config.yaml
hidden_size: 768
norm_eps: 1e-05
qk_norm: true
extras: ["local attention windows", "a smear gate", "learned residual scales", "capped logits"]
init_std_qkv: 0.0158
optimizer: "muon_variant"
lr_head: 0.015
schedule: "wsd"
batch_tokens: 131072
train_tokens: 1443000000
max_steps: 11010
Each number is 500 + 50 x the weight over its row's rms, rounded and kept within 0 to 999. Layers, rows and columns count from 0. Numbers have three digits each. The size before them is the row's rms in percent of the matrix's.

# layer 3 MLP down (transposed), 3072x768, rms 0.0331, rows 1104-1153, columns 320-383
100:478591527482496489499492522514440584601450597488526549580602482512565551502443516567528537514446379475584529510479563551587456559525539468439461505554524518538537489474505534486504496589549466
099:443582511454504508519547568386525490606589534491508489529573504600535505490595487449490472480588430500446521541525509484520492471487451528494496478476478488525387511502478488541518552506493508
101:499578558510540523468514568560548496452617567549476484551450517307453486592483535535512463429451515501495536536623534472566444539497537570524515596500458450517543483445502474542470431499538539
097:496456471501414526504551461573475529508514540413496458443413564491553498498466445428525564587486526506490464436522532540465540549516520580494475486501541477448450390570468435488544480519533600
095:508478579509485468582427432528363493555484435521488534578590504461536515544459536454449507479544484585540562449363504417581455481416471499410514541499545511514542656441401546525499514508500578
098:413544442422481490527491457468493491458473558492505606432508409517540464549476452460588466495483478504424510400596537454495422419472485459404516487489524499558491451536438533611520580470537585
105:493433504416489497579427488505425519498494484560394529495504473523554492433544534461391459520529523469535518596631390535518603493545516503498478508478505548448543508480485469524489455476524454
103:474500511439573513507466502482465540447489533570457443484375500586374497522527556544507539393490433522503481514515496552492482488527472453474458524553471559396520552552430561554562536502514511
104:501483517493564436407510460509496468478474580584622594497511555516528489455472480527584476595561509502539581530530473552565497384528583497400555447543415515480482603521507476543484508553544494
092:403531490529470529445571572509507611632499627514468514550498568549490497567504467535446474446576556464393470485529594570514482528481490488502565435480548539580503499461391476473485485523397529
096:394495480487526339503437509557521500517487500520524487591530534420370399492512562513487462404488605530538555508472462509454532529504620423512485536539516545373538510511426483436528570506525519
100:482498526512468593476506481566494483544513502562525506542510511447441523521560474490526535483476427486536558424446502562507459525480559513537531431490521511330527497394576420520422480638528492
104:467398488496502494525396531512487440555582455420550519526426468527517453438469484602582479485543507481479430485533507466471491528521554542514407576480551444508449535397515611527416493535534596
096:496468484533457538577413542467440503632495478537485432443479470543561502472514550511528499588444563579551492449605527517525429449533512547501510561463458485547582533408532441470647537504476564
104:500552461514535485454446533624585499465584491543470560492513590500602483476532443512472512490505495498504527546558462518535550573559534455543542440508563505517467483465357517517439509577504486
094:638506451522475589540418485534493538497518533515528445587480585510493592496500464549564490578497473586525532433561436588566575574549516540461503474567466505489445572469573432478502421457529519
097:579441478447419620576572452534510512474516454505526566511480619436426526541536437557422483493632553497584438408472529540458542576453503549513437453526423521533514536567526423514515475596554541
100:411467579585570497464504524484437485560475521560560581521497479603492536578530487489558461497405554523491492579502499525442438482469526507471454508570491470496568511513536491528576558471485497
096:516490473492424515571460492474560452504511435595455422537404511612474488535514400542499553475497423478607512473580548476499430514474449482570356460456495530523439524486439556605545466572452513
093:580439518484419484492401514469563515583651556495494450572529514430457518493559370464576453509565510545552574600455508472524507507431463448517524591665435463454537498430539475556504526480500472
103:509497502467508454439405444544547515496493571485565570517428463485529480483517541418519466532576584500463477501516507487555477482450574526515495438463406499499517547498541540515495506384576472
105:525531561456546519492440539491541545501535482482475570505357544503516421477550482491580510517422560527445534539535480474495601503604486437378521441431496546387518533536461591610563436552554547
099:399450556483563496459495544426477526547492491472560473488535483488531623546543526503579490491551574442457427535466554518585395556550517515565526589567559568458480549394448487471520495487599492
095:467467530541485498520419558494498449570536526566509531513512602526600509552485452481505527436592501530483396530386467428555480510509435452448592514480405504542553509481442485544523439416460497
100:395446505521462429558526500442499445442499466472524478433439575456569578617494572540559468476538516524555450496436465469491520505499404587518520523532442483504436421485564550520461427474480463
102:597482524540488479574529484547490472507511536533464474496478458476451461482527453535484446434610498507426390442586454502503405579466493506495530479417466486548552429365490381442536493457476543
101:422498520429513483472561552447519652440553392438579526463446518566578440582485555519457425483532512525472486509485561443489563464490502506485502568453475464473554543572542445508520579563578519
105:502558446518535471582511455444502491504486521512424455611415566454519519517479490482522423544466487550496585533482425454508443522498422501442500568517657497447521618479450511481489593519519521
101:460436487514410552487521555564572469389495399516447435541483508472505434447494552434482462492426569537498516586563422456520504513451559540557489501501443477507450545406563365491458541393517440
100:428500507504525483491544516478457553426544544501391456487515516516546517485548458512471484503508549522520512498618549413451426455553455565519472563515578442536462388494452580530525501441569513
097:491498413547434521558468557420522598470509540535476413588576526520445494533469551472481480583514468457428578543507521540510466530463432494475442501463467539515492439534516523469582527480501511
099:567574483471599503520542528456511538501459564439441421525533553575587533406483490626563563471464503505498502483451539532479434415472469490474509539437567535549420446468453485525469545541529548
096:447575557530438519482493639387434524544462502474594558505652496531503362475551541515519433524550493590480439465545474479492551460462452562571577506440494496486569442482426556559468493544484477
100:441587419556439455438528560515475505551590511496557604491388533464459437433537458528551522421516476524421450498525466501528474531454435500471583513552522460488464542534522576516510488514421575
102:458496551534549543557444461511425518556503477534562436473548528522531500450564504455499409499550468491513529470482372490471497537580405503433509432408520484425500535418508447473447491559504513
098:553485436555516524425503490556539531491542416516523409441519545511490537600589591532570461620509465563549493534459519464507473537548458524611452502553452512443506675528440598475552529468427524
100:630479558551552408507520510593544442515526487479509441470534464478560497596529599490412513471479521465438423603462458562499464530467493479538490542504507516496497576506480458563431482488573410
097:479587523477565524460488551468471503595519439454468570448469478571460617629547536482567521472444406349570489524550509417493505473434549476540617464481438511480460489564454498477481477451558529
100:476513530522524499482510488545534522521477569514448553429581513560501476430446372440533561522464454421513568338476493484465495573462469601452512473549522497494382441628493587487655492534437454
099:476457535520505575450558473547536571531584580453465475429573531578485560429429547522410586598459501585484527481464505442485463459545530441541422611453552450564439433460520424589421520559519486
092:568555534500537491512527584458574498595491546470523431557500434545520530579444443491456428508469504475520546499569502440551485461468532503505542512453500450556465459424478477556504518476507486
098:588486448516447591481474513496550423452449526540514472533504500579563562548490508495453458480456556421462461467476521532457478505575485478514604539463399561451496434398504495503535546523601541
095:503402453463513467504458509620441488550450422537543427464485552468534442623508524525473454477459586545499585495485508537518534514505580564406423493579518552548542486440373551430507522489489612
099:557539530527473442501545535493528439531482443568409598510648490388471419537470509451496445448466499423473584562501495537590536454440605494409506397468450561550481643517502555458523481534500436
098:505446464564452481421476614549360423522487406453422491483464493450478499486527491536505573566523451445473525476480429488544541465485522496579493457503509501443573550546433538370466545517544383
096:455485521505394547478576503435495442411500567610524428479424491583400492463493596513393545457467468542470427473543468503516543465482454481548401427545485530482547467510536502453498431629463531
100:493525459482497570506522466396451522556448503542592521515550510590555667390540514474407527524440481467560413443551493421537472599466503508538551492498526530538492461519509562511526453484513565
110:455457503460533494553517542385457445403450563565474478437539511477511525498446508484513413490495583462456569463530507539423428575519451496488563535517433460517416583478515481558539477608537558
096:452450528478451450386505564541501576490445434449450473540507443548523478479549466470438495463528463478555415393432448511437537462582490561611473481520544486543516503472457516545490516528559470
096:402498545532363500479601550516525501488461491478488437474479559523456437476510464485510491547607527433479560514543527568440524393527453541478476527454508629589515471534521510531539430496533490
# layer 3 MLP up, 3072x768, rms 0.068, rows 1105-1154, columns 320-383
101:522456465476505552456440483533462511653469517461457591526464456435480435549532488479488441550595437549526487564550437540516563448451455539530536508542510590482554532520456523467530449497539460
103:464590402515500559445491472500440451428454478523504399438507531523508523533519467451412485495557541320569399519576468468402429484517519495485508508510444510465550461561570606442405477497528467
098:517542483451491489536500463413481396428395491519439451455572455527492465523611536539455438487619505416496509403432503588470563553507578552451558524456538434493485592417506558484440419428518407
097:504575520452498578439450517435517530454516418446548476474549488475470590501492521509503528590523535452520501467528482553428553356481515541500508620512449528502509539546492474481544536579494427
096:487475466406543501551415422562537497370495498440492413464463547404465578458520522498527514456503519430518540589531555504553499548467523581449489495556405435447547588582495472558543590488467516
099:497475616493583481473494422410497482462523464439517447495455554510501537468524570529506420447521572588581562528511479442469586560456539529576434427470464433526525511618429436357481525563512517
107:511493501483594569509524498462451499476583429532584537603463429503505385533473506504498523467518567556491484462516533484454517482425525481439556488498521473562514492575445488521554519529514532
103:532464428483441486534493490618492419500494496547536600425546530552503536370515474517566531521451522557515454554507470459507473502499507572500508432437449605595465464482502576404567476531519538
090:567513489487539528535535565460490457487487466570525514436566519465490494543467481506540586573493467447552467476524506489518525535496482472498452528508426496502477470503538554496499470531521543
097:411528499476448494590546442625599506564483370476524445463470514428419495489436456466514564437572497455440501426429472477535484562535359476508540477459515555420428532502520523523485374497402508
100:543492506483494597471463514579564495508476489462430532470526534558475457506516582525462570424479454439458562545588531577566487563485541505520542448457445508447524447521532535466521434503523428
099:516542505471490509515519466440472533439524500450441522534545407485540429496535485611474425521299497447526465484432503415450489557485553518488497582508464456473498422525406460458464447532517519
095:467420494436470526541453520406450550634484468466434543486498454517519498416446567558505478590508526510509497513464481433515420422533494603546478484462536513456543533442610484496550523443477474
106:439484519493508561571550386566433563526454391428582396499578562506530529412501467501436497429425515463516430525555527442555459470505588380574492611438549485570467552498544519438493535522623545
095:577571580454559464573484480499473542561475511457522478521500523465557535566426446527530480523461417595548499451523439521460479490501514519569539546542424527450553517529523429475520469447539484
092:524486540476486481472464521458612434556469447509503501560485525511475440547481568585469524583504539443490477481559568475549419491587460561481494572481433494421510426522503576468417534509532526
093:499581509481402532547555573433444484506530427516569388524455477537497445490468510477589495580526443500567392389488440408558587557478503532444454579449481631436493493422502526520587411511548485
100:543531498424435464498572468511550543448564454518557558543559535478580532508510515461492490483430544509477516575490542408464444517555468543447563514476461475503608425466576538511470489529544512
092:517453491567452459411443529454470475499484531427511498456522459614534576569513458501466562493358467482417510563554420480518396452538555422513463532497455446428436497535550472609543479498614615
106:540469479404411556598443414627512527469498457442456541459397470518514525450544416385501505557472545499569510442509502413524431400505516472499559519444521479512472444492557369385482432476587501
105:444589381487478488505534587434685492540588574518541552545505547509573458489526483460527482473497480495522535512494485495591565449592479499600516565483534501542381551397583438462503472539522445
104:454468496477480452544536450469566592560489526516463555603571572605491520478511497489494441524545553505494523563508472563493461462481430526489530466463435578522429550448616504513436480487593420
092:489493543467495539428589509531502492565473513479552496521447413463561529479450587446465469474502508452499533509567419513545579528569512535467511502480507537432474597427454581563522425513436497
092:580465458513503488495487412508462535477488518491493447557437469514529506521624550589438399528509527581528514534486494463546565384592422557561479545432437519533500423544498523478527530403510595
100:524608462493433534499503453458600520591523623516521400395473529419519450566535469429509454519499534483523499543517467508471476472437507483570475483556519467513417503590499545459405530538506443
101:514523571456568536470506477470460547503476472584541480529422556472514523441464445501552481507520491510500517537502584415532533528470565434487558376535442432471528560460511538463492463495523483
104:463454542452598520616483365392477466441527531514484459488470484497547422447543390496505467473443424562566437472506557546488491470504465410527432489492494431544515622461513540486392592490439534
101:572508529467414554548557547483533417528444515406543478534489558428464492439503549468411570476479465440478529514478453523556428474527440478516494483505514474482515527470605552517451489431500481
099:426474522539386610591492501372469572481539544439503384449566428530561512473458688429549524513490541572511506375530483576496522557504515402300418504488554487490505464543574523526494443511587497
097:500532503527534541456521505562514509533447477557517536368438459405571474495475418569492532441564359521496465506443496532553492454440557496466383460515517524492460450531391543422511550475626530
101:619447514444524566555470453462520457518473462508479526522466500596455429557404566492586503470485568497533453524560542476454468513470623520470554526517586616416447422467526470469505479530528430
089:454522517575502463423511521522429552492574484391505534556505490505458453468454489461507507471458450554574464532587484516506470510490479548465576556538613460460592569550554534538469492475470526
093:531485545510617491588440526439428581438450435669602503496514596525511436435599492502491556454476406497547549422396569508567541550533503562501508491532460440528493382543486512542585472595473544
101:545563460535483494481596539503504471567449498475498447505572508564524423561496568538482508497357514431425563537629477433535509590461387432505482565543451459576457438482468450455381568552504471
092:463528478451493513515482553554527591470441563510480548487498496482517508502519524482528581489530393484475554474500517535543571485391467612517467443488495512496509532516641506459457483556489471
099:426563427497412532560439488502494572521610377482534559548486506479502410493530410485487389549453498525463442483543513385495535553485458501551472563591504466500552445564539496458547560464580449
094:475502519477545462483581419527405487440509511495404526499613401509604505482514401535500474460421484497564566570536503440464512496482560503514508463368559570559513447514444507557446496511493415
098:521595436458457500486528585529504454468529477347459437463515518514577482556584475521484500536547590507415590540532474482487517532484487518539574486464484534479514505480538541477558560545534529
098:539498461473468538454432474530575559418610494482460507465451524463449470411481539547592592532346407514561500457403458609449424530393452524435487445417459456495439458546583533429473551474583476
091:520410486594487533445577474472438455524545439400552452504349482461462525492551616484562489469403516527552468503550467460426433508490543546471527470559600503536436473525493598514515531527486486
099:498454472547491499447488457462438490555401504377501403441414425535505569537535420484462462592450491458497483572570458500459546557417530366444484513484395462581557496475562488478546473363478530
090:484516509567536445532416434439573380526489488435500459403496458455460458567575571530467461437449471488469539528589542525501512543422688510521592491497605548542450494612505451512440503506397441
100:548492494518563514450481568507593510467447491518458436513550537477500536529555522451448515422531589468520539507453481463530441465384493502520536522530484549504537601445474541459536555531466583
099:445416466527389465524499535474490523484486485451448570425398445496490480496472468470468536538501398523454508488511541471483558425539494538450513497522572549482516668548517529409542561425549470
095:500471471504499531519443496457557496427490451505494582432549535553380565503479560509395541454473547457517414510484548436545517523517522518498527446581452576521510506468476532447468526524472590
097:547432457564456540599544533408500477413440525505421539523502444530486451526563511421450516545486476474514494557478558538543539437517490422492425441530434517536480499458482531456464524441461441
105:538448591530470514500439540515491518607416468467517545462534524426479611506525567546433444393503512511581555514461467510584451482529538503598469460485590560508498494530390597540455489465487589
097:499522548592507465488442518489475545586503494429473493578501541531476442526491570587540500547503457483481451480498486508510490498605492466502511466488465539600380398533468626462504421487406505
091:519515465483525469483419493527567439550517503607572632492627481481510565522415519445569563559494497570396452400444390443551512490499490405562516483483412527541424451492531490503463472498538504
099:534489468546605505514522459527420522545448367519431554581601570497493471433562511518429570478496464504531382511444504523492526419516474501543525420519493543566514480420447437441469522485571494